config = dict(
    num_hidden_layers=18,
    hidden_size=256,
    num_attention_heads=4,
    num_key_value_heads=1,
    head_dim=64,
    intermediate_size=704,
    vocab_size=559,
    hidden_act='swiglu',
    norm='rmsnorm',
    norm_place='pre',
    norm_eps=1e-05,
    positions='rope',
    rope_theta=10000.0,
    rope_fraction=1.0,
    qk_norm=False,
    attn_scale=0.125,
    bias='qkv',
    tie_word_embeddings=True,
    parallel_block=False,
    init='uniform',
    init_std_qkv=0.0199,
    init_std_o=0.0,
    init_std_up=0.0199,
    init_std_down=0.0,
    optimizer='soap_variant',
    learning_rate=0.00403,
    lr_mult_up=1.46,
    beta1=0.95,
    beta2=0.95,
    lr_head=0.0107,
    max_grad_norm=1.0,
    warmup_steps=200,
    schedule='wsd',
    decay_fraction=0.934,
    decay_shape='linear',
    final_lr_fraction=0.0,
    batch_tokens=[65536, 131072, 262144],
    max_seq_len=256,
    doc_mask=True,
    train_tokens=611000000,
    max_steps=4378,
    dataset='wikipedia_en',
)
Each number is 500 + 50 x the weight over its row's rms, rounded and kept within 0 to 999. Layers, rows and columns count from 0. Numbers have three digits each. The size before them is the row's rms in percent of the matrix's.

# layer 8 MLP down (transposed), 704x256, rms 0.155, rows 631-702, columns 0-63
096:553519558449570525423618488429483501529464437502473439408538455468515528500461519487429510472535471611591471473540416474491570484496545552524534538480541439466404469512447533527555576482476565
103:433489448424535507460494508516504441534536553505516566425532421545579460515517412493503510452509496484465517539531418474524453409551491482435502500468390513490473372564541487524499507516512574
100:524518556494405466362502558493435571495521458439445461492474495513376440584505434520523457495568409442468433513466507531509416443493602557472484587419547539588479442505479494560480543527492484
097:449533609477490476742540499445519448459572462603476457486546480464462506530485561619552518542495559470423454553504483465569508577601564543499488587474556422487495497493491506473486542520481560
100:476508517393503372539529558532550543578464561477480479416470510492476561505415451549481554410541531486417447527549473507581469421511477507484575486452470536414473541448497491504452532509548539
096:471609620520536420538493527558473476428482418517429476541489510592527515521495497396559575511449375478524589512511470531581488508458581552571556560526481486592536457550506490428461460498510541
104:516490487463492441582455460578555553429495443505544508498484481501502499552444456507445389486504532488471468478540557611506498583589528559539471554508531456502517465523382531461456480479491525
103:453534528481541649489480498424456446575523473511595402551557521543434566450420466532561504494588490506581493547442473546491481503468557466538458435545448450506531472517449500476554472440465497
102:416560491485477487398442505502517600482462535497477508598592531488430509575551547515567484508485500495521551565528464489529529472598460493580544437552530431473500456449489457524451497507527550
099:632394525415519537497524439545487414499446498526483549517474472482499441537533493576501475477524477482428508593540478448501540569554522512547514457524539510531520470631469605448510482553603479
102:471567509529422512357511445466542506445429532517462494485509524492555493489523504444521524516512423498460546510481461538436438532502483477466516478515543461498500502507496421500512504545496580
100:407505551508479547381473474551522398430473551438561526578515583537556514555433521509567510508407598493471519447526526483554562366467532641523525421551432484402496468516478547503561496539442474
106:505495579452446523470468529500472559455479553546525537556410564520533413517434504539437460447425488545485408462458502418536510493537487507586569467447466610486474551505554459494563576511486474
098:506564446545545422581459499479536476439484448474454451456480566541447442473581481541448506485479570482514461456523595530542565506571518483522441563547510502480498497433541531508497442440484595
097:502462502557494515551438477519491506499523575479539388492471552468425494403434530483437456459508556543535397570592426511461417405537590513557474502464468513547521453449425441503539453449477503
100:479507493505500564548526497477380460475459465389486444568555503499485437491480499536533473466442396474509581426549470514582459561486473438519494542528503489422479460457455511503447546483493529
101:566565414561458490558481511534433457442472430523511510494531443619485469507467508507544400565523550543548474492556488577488466487520469450445484471396541496452506496451548462511530425494557528
098:492462508498543470510496539355493470494428486670564478449574494544487578492433453515625486505363433483488489537484578504461524476457477505471479526470491485501522450523464475411517409496506570
096:572469526502532501429578528529466483487533481491520488448428538473456495497516523497416454576458498488379480435542442471491501501424473458451489530579591534434405504484476469466553447456475501
102:528490483512524495558520491533492485512424476555508432485416566492511431470435475419448486608437440506436494524404584537486522505539504425499464503481553516528514484513548545436411509381577451
105:418432468433568475471469463470489501516545507389521468568511480500449487529545525526441468486481447461492548510554613531420599528481501551465452496485529481619533505413531510480471535468592470
103:511438573513534580482542498457561522661483607550480507479519516585438434420529457338500445409478545584545499459510486516559544468526501568457481507531565490457523539532481452480487618513573538
105:611397555489509478383540572436425474476542494508536537555528493355526507427488486553499447568539507414559588473586463501555598488500489552445422483472510393459505458557538485471523526513516528
097:465521543605528421400491535424601538577493524581456629519580553509480519452548462454435472562457505574543478450462558497500590551423457465502503507502520384457513524496538506515601528470469501
101:513457510538618502506416525485572485468525581517516483458450506493467545504441465542514551444478444460483541536510525494449537411530542478546499587551490506468532492489447438566445378454556511
100:491452576456428482463473528497478435621520523513442518575430419438553502522431440618484508523561506476482437486485551452455462506474494430446572503439456504378403525482478545549578473458628504
102:495487484436508511578460400560482422505508519464491533459479537502507475507555525506541437547500478541482527514424485530559494514504564511431494407499441607476499466509567517554534549571489608
096:534474459437582607502464477508588500532580527517486471588516570410497444501545506448590543511491428519450469479559421495555413491483460458520523522572535449506428476486439483502506498466458414
101:534595538497522558697501560496511504548504507535467537508532548556474519415493475454536483556514484461473522580467471458501522497505476490591453479555538477496585476436462527466597467473508529
097:469513546532486590381497482493538534515497505507540491488491436461436554462473569484585507529447498511548504451479520554524468458598433540536539401472532414513462470464473434497491443505523506
104:405488574493571456564481512473517554480524533567441565406506454570524479522460457524464491448562456551405557461540487439555555519457585484420533495448506533505411520522494578489608464502557517
101:427554487540630509514560496468399481590548391423444521467495488502541541445489384482505417521527528522434583521597523551472494491515450486523425584516499451490526462566522501466485457473607453
098:574464573510518549424549529490502523442498505460417469469437460487437559460549579552404452516518461498480445542488525511413541443452433473440521428459395570505491507572575475435428561491513563
101:411492441535468520449511457471470574499573464584504416517491534479546538526563521495570479505647510546481434479430495471421435518515489457479492439542486482491542499426543547516387586492504492
100:562518561533488449479371441535503516550423524492518457440549521566470541491468454518424478407573572531496502495518521589522582443562543575457538489508503569495464507499515506426543512421524492
097:515614483531394592433536594563429513453444494444524515548544533465496520386483487456504411417424425525603456514487520479415424487525509573446588518510450464577522386560475493503509470431512508
104:481455496407379487631514546561534393447570550476467517483566532503453450511482451522394504466434527458499522490534513515479425540505442491436561421509447617476572538485524507513564555487497491
102:428519435432425488480468567449567481464472482452496472469443497531461471541554591640510541429473463433376408463405450519533442515484441566466431572464556478527524480461540423523488493437494510
099:633496512548448406536482516517477445479498450559492528568409561446438411543539495562543515505561482529463522498432489472452443505463391545460479515548527564490466502473483511492598500494534568
099:514384487507432480550471536520570473519464525527537550360536560454473551576508530552459451539426510598496553550483528494480538550477569453523435499561588510429561530504525519397461542454452470
100:471448483476507428499394536571514534475495591515475537521568494348552426520471495475525435537432422613557514497520466548486438456600544465496555456433525530527486604395446488541372510529523586
099:536557425510552477545517457438559527477525492517521560384411542450517497383473448447456481534558519459507469538594526509522540501469455527457455472457490515496536525454519530487577479402553529
096:508542422451560540662454512509498544506540513497551507433479484536539523512501477553493548515486484521562555545492567532563496507498479450548408522419599536464485486436565504481556481470514406
102:587482464469479498512412526579530517461593542506395469534449485485448647607604521370443524473503435531499511555466472490454517449551512489492582552519486544475601518523488513408475404468500466
105:507497476454455510428396439487460506441508608433484581484511448536586553511575557545573415505458526461510412479420535506379539491546547495465456501600580384451475445523555525572458561511535542
094:532533524461538486471475539575543500455434519495414528511486451550574504439516520458520520499503362457539461471440407444506580496490383502547516505528554499463543470531442510499533528545484547
096:494508506429492451471451441466556593514548478508540493448500522449463545478392541571544531462541403513513449429482486526510530473469426492565521446480534567486446525542453543541483516492544453
098:433478558465521500423527491487535523537457519510483585421530509422434564458560494461494551609501526491561494512516445522530471501539549493551420511534554574552505562498486502524398479484431509
105:483507518534499512430490533534510630505495513497537469479534513516482490476598424463541476456525514609595461486513506580474504533432431510406542598551473475615521525453582433482495533416453506
106:559466479411486427543464540453586485406460590460482389492458536518534496503476537459374518596535554469443496528523523613507485472515453517543492522485450408471502467458481523469527632547508460
101:445460460503572495482527434625529475480464548489528541462471499459471490466472516444478547494516486532499511551563599517492551509485504453496539550601496518615540393459402472565545447509413486
101:399544385500498397432551587458543476399507458500522515443451524418497539501443606525509465581544477465524429539477454421548528452551512518481490467465519478463531553413462500489471556421493535
103:433462567495476453534521450468528608441438487501505500511433372452518464505443493463547555437518463585536393501486529482505464451496519420469525603443493493524508530515402489474479523481452526
104:547570499415546455605412460564467571522527555451448479512523478494522525475460526512437542457502462490493466473496564471470450533455580491469388594486467573420536540478487560532452482512451515
096:417437511492457467347417505511489521555516464418448501459465602472515486459508455555573540522481467487516539558493483533492535495472467530474437594484517554595521478579522440480502502482581509
102:473595399545463505400529476489438435407583566546494448448412465539547522620408453541491481440588488565419511414522576485460440452551544476568433528502446528506533495519512499569522497594525549
103:473494566474393526467521503617553526350559442484417572439506561483528488602404534471563491396494526586512505451477458521548494508531489570498523491359514493459534551575471383468497515486453499
102:522487517469557544400431482553539496349456520453518492528553471502591546478563488513546606485499497347550532448556480494485498588589504477504555525571530569397544444618538544455475398426482522
100:397572538566548444545575483425522456552536543598526517542487507558456500482495442484467497472518516562504437523494529490455524509556520484498530557490489464596413528460563537453588444472485480
101:476565479522578484637449627561497487446488556477455478536478444472541510545506387534414605459455511526503572453432442558467481530444444497487540528518444459566461504484494506450486451510497541
103:591411533454516510533506440455477566441525468459457416535434535511445443537546449425462501545506482491502552456493439514457575440460525557495478483617495473452467404569503551447495488581492411
100:518470491426534428464577477366485524561492473514476465449482365664452532519576577463529450461482397509642502493435439471527459558512506500432450522451488546461485479536487550521557491488470447
102:485448464482516483449468535477473531521432476465562537495580407457442553533465502480489522503516470609413476589510530408515465461473592454403518579452486416494446509470489450509535418560547503
098:434508459557494501451520404437548473399490377443557504454480520495544421519485427559528426561494445547557496440460525506490486470580545553530520410504451475580486506591432500416464579451464402
100:498465503354507430615502446537474472555593552464455486524383449483466504464503462444489495459560517491418503476436486448515470453464432480448513502599549466489594454441417458552468521486594530
100:521599476499403505456502494503458445438475493532494470511566457573599450509443570504486496510591582549463587521450483553495504512461519456484547422510567452512540476559546563556569495525498451
100:526471485548532525567484476454517433470590561520524377383495594485464472413416579507501444504598453533442491478565516489507448455543469454500569489477546436501586577475533583541564631422521523
100:552602533475521544463583513489428440484520479589441489515473449549486492498507537534635528438515474543496532551551518486500524594497501625420475443495510496492535518524393538456518493568416587
107:437517526561492454623503504539480528504557501431418475492470572396479512453515420590512502493480437385490488517590611503442538512571472580530438542596561563486494514532584504379512431389543521
103:516446571585544468441515463517595495529616486472481601362555564450523520451528446520553398508626565493429460490537528480532510528510461513527475433455462537430565440532535500518505480505421498
099:503414533499491538557509550508465472454548444503547512442469485429508423531428482450576604548422541395573422561463559528470535591479439476519577489507453525539521431542450425387496575498468581
101:534531468525520458524525472460524406460506569521453475505482583415498435462545495461521580478575457471532503530560542512544493441511511490534502511543524452502526521495575530597524467489581451
# layer 8 MLP gate, 704x256, rms 0.232, rows 632-702, columns 0-63
100:478477542573572591447492505488467421528432417471604480508552503478521533474524522547540455561545436549511441541531497519592458509519427568427561428521426592446435451454480595502485450494540520
106:540509475456506549431507563473444462437537477530550402446377491459455483517481431503533372504531520416484471566501565529496458498447573483451491478501602518542505578522489489545544438503522469
100:448470488491457492508504562583493586524458499550484492448426416539475477447435485476467437628560444459585516508454419521500490574463509509534430485580499409574535559510478555449602476480558536
102:572524421539565508556484573512483453472569533459533427452581444480423623544436521561467570435417558530541487612540536509534526564482508532559559576540429477508492585477544447502460360440428535
104:523490431531526515572479561446520516652494446475467540553487467475470432499517530549521420446432492548555438531404568534503544514437483488581504530486486504509525587488481450498462583493439537
103:481543528482496498495457473427499477485500548555538489523516567523456480504519438426618539363502445437534477556573437517416464496435333477536484552501582511511552481563492439424481470474537519
100:490456572483579501620527511509394447542577486506465473466382485518441421427451552569483476534525543407486543500531465625433439554451514502451507537509511524539434576460480539473601462460449482
097:496500522408534527533530546500483532382541501451497484502455463480516522467537541493541535507381553474467392530513440470469450523574564502457416469487520529522580452440515506534524473562555503
098:487509519552538544522511562430485517494620472486548463479425571515525437446549499501621516576551555452584474462597514460445478510519547521454435482494404503594510513482505457487456407511476524
097:552468497474511549442436439471532548461425518487462504384496514495419521499464527455534556518540503503444522558478417482411564477486608529468618519512524464434496570423581490491471527504468534
095:333488501490659447528574488471559530409467490579482555546475603534427452489475527506481568489644492452427469527429531479527623444438510513500590581492534472589557543501475564397426446457524473
108:394553472571580461498560428480474380593509657537472484538494568481496542507503477536437559472560567593458568470518495542506503338480478438450481502564560536559526531501442473520475554506572559
100:504511500521466511510499503536518545478534556447517503431496476552492502494447528543471523506447493509538565568590497518438522507471454420501477460536469426547514553476478471515500421576462533
098:501507517491534544494587465395485491460533392500512481506460501514438487404537501513501431524570567435510472482594488536424434413479571536454495521480481582464544533546517511472580545457620454
101:484530515476552508529517479559425450539508496463554499506487608461547472448540517471524544633504570503459552535484550427554511540546485545512588497499492509557457511574528526446408501481528488
100:531474518489439512579481500500469637469468526528440480468426484488489451449562521481524520493575429436522463590447463447589545421450532455512514510443515446412459470455489448480523418502548474
100:572565480536401514490509504422513532516525430521491541546445547453440483442550514467535489460472482490455513426514500458483493496423466592417511418529494410513460486464521514536556471511453480
093:576429504371445553529540557510492528474507490587464572479527554534493432591483517563549482560518528505479562514518626504385570490496536524517490531544464527528426494475523610576495409488591487
106:588535506388534452509442511477424495460454524564556538407481609496493484534490484451583439530438493555434544538560504663516517501494489419555383515417499472485470536494509511484553543539511518
099:473466487414477590465472539463502566517477449403444458497641494514462477409573522548473444521471560450575489605576609548448535531470525485434489547456510461520503561492462488512457474484494580
099:516541555442455496493516458514598508568415467484523483613453538615547461450532489394515447513464507441500495546504538454523508475539487587491477472516623591473467544448454555506424406507555492
105:513428448444493540453468468575597493410570507477483532508430557484459429520594471520553473524524457492425404512483469449382480473493461416387472495433515503551449536380555356526437511418534500
088:497533495513487496487472492397450549546494501518429518513575530425438470474563497532406614460591424507481579425541589466443492504499547412575514529536507548540512451530545526536529465499447469
102:490484515482570484502478484487453442448450580566459461583425598485520478557376508545557395433453501507551551535424469534493480450442532410491488493475476488384535471495566455468563453562497498
103:529473554498529515448466567508515521410459516348527578432563450489461451503511610409548485468527490473506507490460584571430499502489425512558429508551527551502488439431502426501489452503442489
106:472688461522515535564536466485517497517465489499520463385434571450577420499506451554383514443497480445476398437504471503491478476488504480532562490501498547559526457482578574504508510442540538
096:461454556424627521461451532540572393555437458504573581450567538503481462510502531518567564501433495453438591643518563603461455517543499515448515494606498518443523518538473503539633553513489511
103:550510493452530522589443481504441494472545547490405482510500518512514424508497529505405487490522454490520475477553534435513527581484366420460471450463516450468557591529539559509399527508486495
098:548517431482453499501503460466516410496482413459561497473473535546538509402522470485471593467489503405613506542570575540514505391522443680554503467487561499508404521486567491442566512503564492
104:514515525563411398470480445433546524498466513541474381346426448569479463564562416492441502559400463539553542553520529505483542586512533425433402406534384524526430477442412472463462424517530530
099:392476505454514596553482491400437517565619560521469443552515395463495487425493492503498494461506461500562545410483534374523366549535563484497499505473583512565433530503507584484469500443570464
100:506563526559546463497569483422533553595456470581488477580515461495512599489513560494498476474577491439440409616490472519565534462458497465540563488524553569437479493381583567546503517490464497
105:519531507462515472466392514516561504576454517553508494419458625469488546440459602463530519584452500508566445573434491472449624509517402454515476563532616498486485485527451409564513447451475418
105:503484533546489467574580556542351531477526440458615582533421510462417531484470446586606448531519604506582557502503528481464516528564486521461512528512540564595539484401488386438517552560498457
101:503408515568521530426498472422463580538543565506503477559496516519622496497574478458547540590398446448616517536579439498585499466601392494505462423437431541523521525443555530503492547587514458
105:553505431475471536498472471471586512504567517501479450597580438504479454481514512356527467551498493430422461529404569514443482502602500432520479584462522414512468478473535477527436464518500461
099:433522539523576526499502553554478479500496446517422498531473442426480566410479494489513536505530539493469506560461521531429547474467456560524445555577445506458479557424593533389516429473441473
104:489484566489471544554539563469498514536522523475462464551445507528427431485467486606535510494571524459471526495582513443416487514377434534472572471516539505509429560423499412473420503547542530
098:504495523419542516417451482544555583531596499441454445523525503532529485428479529502471439489473397493514560598499554512524463473452510498475510484474594544540588520519440481435490384471466419
104:499549455487597462488525479521555548465519483542557486557511632492524542481575526584580513443567470425484513492601542437499518500512452568480516603552545501505553493532452448570519466453403435
099:461491355491517543552516532440422510487442520395583469547571494541490478532465476564460478486474432577541555475502543486430414450426533434459526538522529582485553538531427459530506406538487513
103:534475563512471556477478517493567503491495496474427567486595495511481567411447495503458495522509477402465471466577513428513553332586449591527591465459529441578507521542479465534501454573557474
106:464342535576528525486477455549537557525505508610491472471440482475537555582462438553545449516432445514553540518565582467619466462525419593517450492433549469502466507512546455432514472556567376
105:545505449484561499456534570496453543504456456584374480445514496580525549409438542530502464470470497502496493536614530476562509465515477468510579436494411571492420497459476528409486436472470478
100:493554443541508461509475457499501485402452570620502557485563549533474571505465463538545574389530584446507525512505539525464468531532478443555496626509393527551489418525500531508427488461530547
101:550429528496483510546550559503593410512492501565488388521549479453478502514556494487475540559395415482544491551481481514449457439509484394490483573557511520556525455407505476410432397437454500
105:452426441546575543556508476425533465495570483465416439462468546489427448501469473515536552507526548515446475563473550484347424524541494503540507474483477570511519522530592532541526478466584500
102:523470516507563528525453487492493454636459552484530474463397555597514427443530480573516588619477553490430524529496512465521510568405465499451508487520592471590397487509567536468521531536504465
104:453548416493611511540427460523527496485536521519502483482439495520461472498521470542549477505542422505536551527445522476462380446490466375509531514409413488535396620371483483409514538553524482
097:539432633499525461485420502499459467474409493580441512482497510444532511516510538535491500461535423462443516444599556438529454482514511580512506528535479494576492501541573544467580429632511434
104:540492567497481480540523567516510491482502543549495496521437481467529500528473575524574557495461583564432562471517485469556506465537428468446475439487448561514445605545547511542541455536475503
097:461531435464593515423420426501476517389526453488410480419484524498484499466567502515537525513451511439511523541388455523414493471501460537451461490464478590535472466527480520402532469428467553
104:460446446551506577472456483486520465470472475497383399577469493461481539484443486521471429465457556466403545521525575454430473607416491520457455493476547514476441502479549591492479468517475504
094:526438474538464437484519556531578415411527615588582496524528538514388578388509552498522518511551465513452365627491557450554470484564550419430465479542579514397606451412479532481410466451520443
100:503578475546544522591515462492495539501437481506483479505412593418427574485386544462510518560457482565513488406483508401522566477589471525518456504464560428549530581453460497551387533531443497
104:501519517527564469438520455472532560497518491457432439444510630530509475451497657396465548524497527550543442463480469448539580428552523429518385545479498511460542497610476480463458470423529523
100:491491532548486495564480518498542542493591476552492503507500494529527503481499534606520508486453419531550470552609545496390525492414496601454358624490517490475472513561573490467471529462516485
098:455525521430499469487518475516456479531530435549461556459461571562433590421477498568428488462406460443538445591509429547414533490527497529472518538528439532542562454486477498467479446568587527
098:499502436481466429475492441520451547404583551460438544440438596470544568508500466563431416497488344522509554523467557489485494503512516498493407493518524545509502416473501482448518465587562580
102:462524434535557461664526498509472492536507438500542480489541532562456541529569523493381473488511425522451482469553448526511582556508478509383452460472430532559511495504486500487525553478457473
104:467520534486481507467494548507582484456557565417409511513569452529486543565473515424499520574504474500469430488610441551494485442497546498458482498591544564515532539432424418508562445496529539
098:504435531499541497482541402505572440449564490481563518438512518613536432421548542473440443562445482550576602529556555479381517504595493416452474550544569459481457479591580553447410568473526430
099:407476578483481460376544530465459482451573543533457520482486551465480459428457515572562511531460464551505595511601530479481468493481494511500543471485560566449534407564518525480581545483502624
102:499651511545491466443475552404426438630510525452591419482455499397573556499594536499440482416481489577453537497541486417493521466519425498604462517478543520550470577442561470502456503559551530
096:508541508475567572477510472526552502470517454421524563524561548546452444557480519447481459413525521442479496451386562532524464466557495435508507452552496416504458500499488525488574462481519465
103:506545434436521497515482601521489439562474478542439477500513530509402490547498487459464504477492579494447556524456444416393513498570469444425429494446479437562433529583519555502606525469520478
094:481555506451573478369561512514461539428500530553449451499548569428410531536414541551561534503507430446449519524463529573566373526503502521508508533505404520538515591487491518522478391491509520
090:547610557462442495562511550476451501548408505470501464416421534514552459430521395497498478498527412504473550522554556472486443478499464536571524605434517617463595565466481488456467532433549557
106:473482596517472486570521528545523540521544485541532572402575574570503484434517455487536465563504490534533509480491468440497338538487519421620573478581451512490630545512598585491510467445448559
105:538461501483512535429488507417526519443510553505546552609482554441519524574416500547515475521451559483496515492500512510437425461491396554603525447522548532485415437522494510445521453506529472
097:402495424496494458512527519523499509503529463608459486486496568533435522488493508606551447433475460522486452432518585531440518480509534533450443492476441586481448517483454459452566444476545572
# layer 8 MLP up, 704x256, rms 0.23, rows 632-702, columns 0-63
104:434504478464512509483491521531437477535480480507571525556652416467440501489486423509436478533593503534473424491476542494408459626520461491460466524398483497541418410481451452513508521566487513
101:511485517510426456589504490529484513473482564488524487540510558471523480513512449461603462431483479479512541580469487500491467527547518532492575585449462518483515581461472500436466483565490495
100:588524501460467410562459516500426476494504524442520546476540504449584560573531471452588517457534451512557555522580532482458484467541506512537486465433455454500494478542447511599509472481420465
100:511543410579495477502473482469568509460494525460559506553486537536516472493434573502526566536491527522552403505442502473468459493468395466498484398581482499540455583389477537488509515552458448
095:493454473539427536538486565562458488460446472538466464496444485508580548564529476496565562508398532522440478529538557501594508535455561507426489499538473505531430407481500552553469497483467502
103:492558360596532479544478607525490571533471493443484532521520516460463551472388542515491495442466485468483485465496477492500516507564424436549523456582491470463577507524429561505484432531514497
102:518580472535444554506577458463467486486403540561462481458534472504503487505602532485492505437483480523472442550510402489457563575539490508529542506443529420461486567523486503424513420411505545
105:442498509513496420544429443504476512497467537562490545529502473477523477584516523436607495536453456615482515513563502441542516478472561501569497605463474406482470505526481539469539554528548537
097:424420525550445478382524515556530393497486540521537474625480492457516574582539505492495461487372523544545503558500533466481559521506499508551546592530525591481517555470403579390553473443539435
102:564533495536482472508488511466488457437386470544513509523504501430464482478510429553507482546473476560507596421512524586457454479463540454531570560576477393435578452456553441473445459596483479
104:561514478539538508383531508519520443468472421488460438456527480555453450538497595539526528510484520429536442522446528538513501601470536526395489508521476503515518583484499563515533452459510520
107:641573442496509524472458490520513440467431476542455544558450482464526419474516463418562506495483578415411466469559548477543473523455502487424538424493461521525456489538554583457543529514514553
101:546521488442491404374524431351553519507511450471502446497495510505489422469543509480498412482513484411441483441425439553494528460499514476501546460579498490382522420443547492457549514494446417
096:582512563542402523474526551514477483453573507412483603552476475515378529534422505543483496532524441488537458458601445520454498582493605433547431503452512512496471531449530545595500494394481500
099:461539530581395510497451378490441571497571522435546503523489445484457479442498542482432509432427440479498555403572492378420461479511497463451496569440477463450567470472586384510412446443545598
099:480509506488490477577463451548481482472431551479472516535505516517562550600514407517487470432556555439464494503379478485503493546498514476545543488570518437538558529594552614498500563504457448
100:533410487522519477585457378552559480496595583493514542437469469448537447498484462527471528546424518497543487518466525481538456465517516524504460636456439479523547479598520522402494472510583539
097:584445515361475512544510546501502574462485450504540562470510522514502457536488517552526420582558486567556532585542561536455524473482564494473463510493486483473435471509529558562545424446529515
101:535592436479507542503452576497486468490464581594506467496476566568451358454485476498545456605557457499478581501557592432435426508424554550429557486561446535474577508447458478487533454521487422
103:526509473483576475454516536562528454538635446548468559537486526480475528496457494480460492437586476472536482440530525533360569543503467558476486527475438549369523539372458463493523487505507565
101:556476452461439581518405588488474426462566393524412555542507498426487550522551491545469519530526552450502495706537485519440500572434552543534490545486457460487528549517495506482514494550463491
105:450587548512498461490484416477375487483498480519602540377587445528474543473478503512502473530594432490498453531531552479556537527521625442540447483525556512406432511493585426464451476492517450
091:487546504457488541420540472415475487546525510499511527424580535467480499511509525496510509515551513519574533433564640550451440455546530479489499607496500453503460540532510480495570458488428506
098:492451553562523463522476484402545531477531527466509451492503524477485515534416497577506430382492473606420508525567459564498563595390493425510612573541426571580496538460514468443429527569555501
100:577457482514371467530468492480554539541496505502517514494529499548477459488445550444422522567498478556531434491528438591509538498507413563555391452577454456488532475510462483475535513607586472
107:468572537576561437543528494561488530548485478415505460474489468530533507532499436430440480533606597502439463532542395498458489515542493425552561494522410511472467396472495481471519459484408579
097:465509509463599441575469566534538531555438536471451507483462490593468513610469573487529462445495466444475539466451495517493524479404526505514511505659499523552523510454491459577570513404619486
103:547466506496436446561548512471549508583501575470570531465468550581423477466490484477445362479556486556483444439481380561495460591473471534478466439507560458542469466403419549585528565499461566
096:477514450569497489437505472552577421626466459501620494510537494477506530372525491484546537485502524458577531508431539450469472490614503464511433425495653537447461432545572568501484422461611512
104:449475553460454529506422467526493498560521481545520446529448504407520503438464548566469446554514528432509573447499488410593450518487487484516557432528485453581460492476522488509569528523502544
104:465512502666495405526491557514516489615408433570524602493500553425567560532430470557448563519564528598537458539562464548448557540436468602431537404540507391602527551481467385478489550434578424
101:443472483380559522494517503564464565572468544451523487497481508541480491535434521631528471423471432628460427586471417511575560480488474518422584521565548550481425499641499504421522575474446567
103:452458574509578502473542499597479478445507484497537501515557509415508350501522573441494509460596500579407483478492501549542466483530590462451525501444441512437463503510535430477512544460483405
099:474555588455537459558407538639482539463429473448618444492502522490472550517432503472512459509447545479450551518503536559482539481586487475540509465594476452394521450485488445498484443544438423
097:488445481510573424482432508572539457467458493531485580489504504442448536499577453452563496441465536578484432466442499526510507440593461484560550603561558446522427473524534448486548535552470527
103:399462471462493534559453520563465486455442535471518493526447540436418515532463470493471511539482434544559435536480475512479345502491547554488499505516603480506513547495476470489499461442542495
100:532548458482602524524411465516528420506531506536525480576485578480570497443579489431554585487509568486514512381517479507382478531453515536561429430427521485488490538535497594484507506450475498
100:531490464465485480482491498530524497530500413499450516515456514502522535477463480506478547480582512471449408540379557554434485550397500476491367382514518480440520493396534469698552487511517505
097:581529555533501466516618495522486531516478524476560476419416479612467459494525500517417577510465413583511525455530489513511423447545459490510534484504502506521478465438460521446495463529432494
100:505434489467578515556502571525494514438462488422533511437485435513529556529511477472481470450488489499510417532444474525428432481514410491640630489514435498532414528417550537484493551494511500
100:432438447468497483548487462425555536511480573459491530497487501491452557537501542606417574493526529480509484507528505528439556506617519596426536513438527502369470526489495548576611535482507521
102:539454451522561505501393500445547508447496481430578476502463498529462551476485491432519551468496603437586531447561476535512492647514578481524430459506582540440518532484526472501573496480480612
102:471500441407486501449539479545564540532401531531437514478410546444494563527565528528561444546580483489494587401561476385506449486458531491462495570470522479511458410475507461557487553521476449
108:532521423487501466520461473414460483573565492554554500504558441542491433434353411572495544469498463425484562482512492458494437539370420489494543526616439502625431507476572451461424572466516459
096:512521457515518494514522543477489543537497512525459524477498501560516488502567470476493488404495552476546457505511477481518526475570414399564505615522508465566464440388499502454573513460477491
097:437564476497487456491464393515581458550568472449550517483478555529450488516419505497551385460507525595617530456554434545604454428473438530452515511457524546495455612473418537581550555512498494
097:470454509529609543460521459414470471437522497493504563541439520434523534520471450520625430492487433563524596583481444500535593511565493502455472459536495485480543497498467513527451497537548534
103:444597521413475476496466476446472579533449485528515606450489543583487445530644460395602467582494501446532460460535549445410594438413424587475426471547440520648498490531423484562508503497518566
112:518443494413457510424525540476507463538547452476562434544489533565474489507470481365488483489601538486483449423437520547522464524472495535536399521632483416489494451576412490538482544488488483
101:456474439405395555545394512534492498491594580513546458441546511381463569496488530466565475481487466457577554527517420455503531561521557417538528539496593457502508498571491504565501407542508461
100:524513463530549452383533439489592508513438459565436511493520472488449539461489441416479523568472455481513444504560526569534416525554516519487467513493523432501503456490537449436503471388491536
104:398468482486469443501462549633442516560557420509640572651438374575453510573510490465502467451426468490427516433455435497593458544408444485445472508541475488510575545502483470481418498461484438
100:492528555520429446501484456531516523560465465452438521447495513505428525540410435569547554563499481500497449426446420514454507466582469517527507510447562505509477485391535505563583511509570550
098:468606529428561462444461452437554470527566469582620537522564554466514414542430408418465490439481499489504632484547511505470436482519495516435540521393533458473444582544460432468629438524474464
104:469524436504618479581523490523476469471538530469447468526531531570459504451593477442463547541571550506462585491480554503514438539438473416367518471499483536491477464489520441427518494497513429
099:548511473633590470551488471448598480535437556409522538516481561434449506534592399532555494500467527555461484394511464540568513459586437476459429457519601515549461541474447495462400514489529493
099:508614496490493553458524579487581455454582472439502504483477443514519464496452435404486414569542605509554502555680500461503446443475453455448496494425563490495531528597415498536401522487483469
098:528520486531456501535439628525562462438624471443498537477523562465415488372473575476466474497438456449510521467466399404524487482456554569480446534472530544414534494496439449503548442477538495
101:494548466383471532519580585561454400469479444484475473527504561616624561601527515466498464535505576507598514565589543450634492575487461561507543544462477442507382544451576497443540471607453432
102:565503456519541493598473523579452509536569489428426538489511578481492519545520605631368469501490457555542411515465535544597591436523455504615522488522522451515560522422611465422541459528420515
099:579408471501453436442459545564484542474448473526488405514486379564539411408529480462380572549412526567465534514633574547404476520564493477536500526501465488587530531536590525468541502544507568
101:439496455536501451535577505465474514570448506468499502501441445492553553502610498507544586450421487545540517466508482556458450446427508491552470561492518442478485549413522436467462529500546532
099:446516491583509544466527523538540451531473491554516417467569453519515470560517478555575423546504474595517454516464535442491497497503462438383526454518534569546446463449490493525510467543487458
099:492500421486395508515503463378474482649425521503476437439548505535422577470583553472504421529568576496554580489466458331448503502511499466471576526536481546483529558476494498587566489479531480
097:516471426569539549442453422494498522556466585431436550485581469510550573504423443558580476459457457539538482585507528491533446516537482545464464492481581414569512410442603504520465484449563512
100:404484473543469580586545502502449492535486398482555495562491565488544519550514503413506489379479468544475551416488538502380537484507481540509505520510557440553488541533467542479406487560497497
099:495526460414425536459585593525487510564497493504509490496448510506588498414471498533469540559504449494507590464506486472462484434538461492527385482543502378588530444523563535500521511509565451
095:370438483550543528540420485494576515549552431502479499572484576428487523437549540572540533484445525511567450539539559528438512532526578440485451460612495464480509543459586470434499472540505453
104:495495509456494490480515512521498496526562511419498461440520442572481477481489518417521454551435425518507550499499510466416478520454561476512513418586417459602394567468466474501334498491461561
100:443497521481505522498475473546502491569487556506530579472451540599407486519514604491541442473589484420517455520425564484479387504513519555485503540487468541518479494480528535447541458565457529
102:551561557538481528544591517408490501481519543414467519654518471431523429547498445452434521616556486483429499596533532401491490577504473440541546506572513443492613474515589545486469541481508450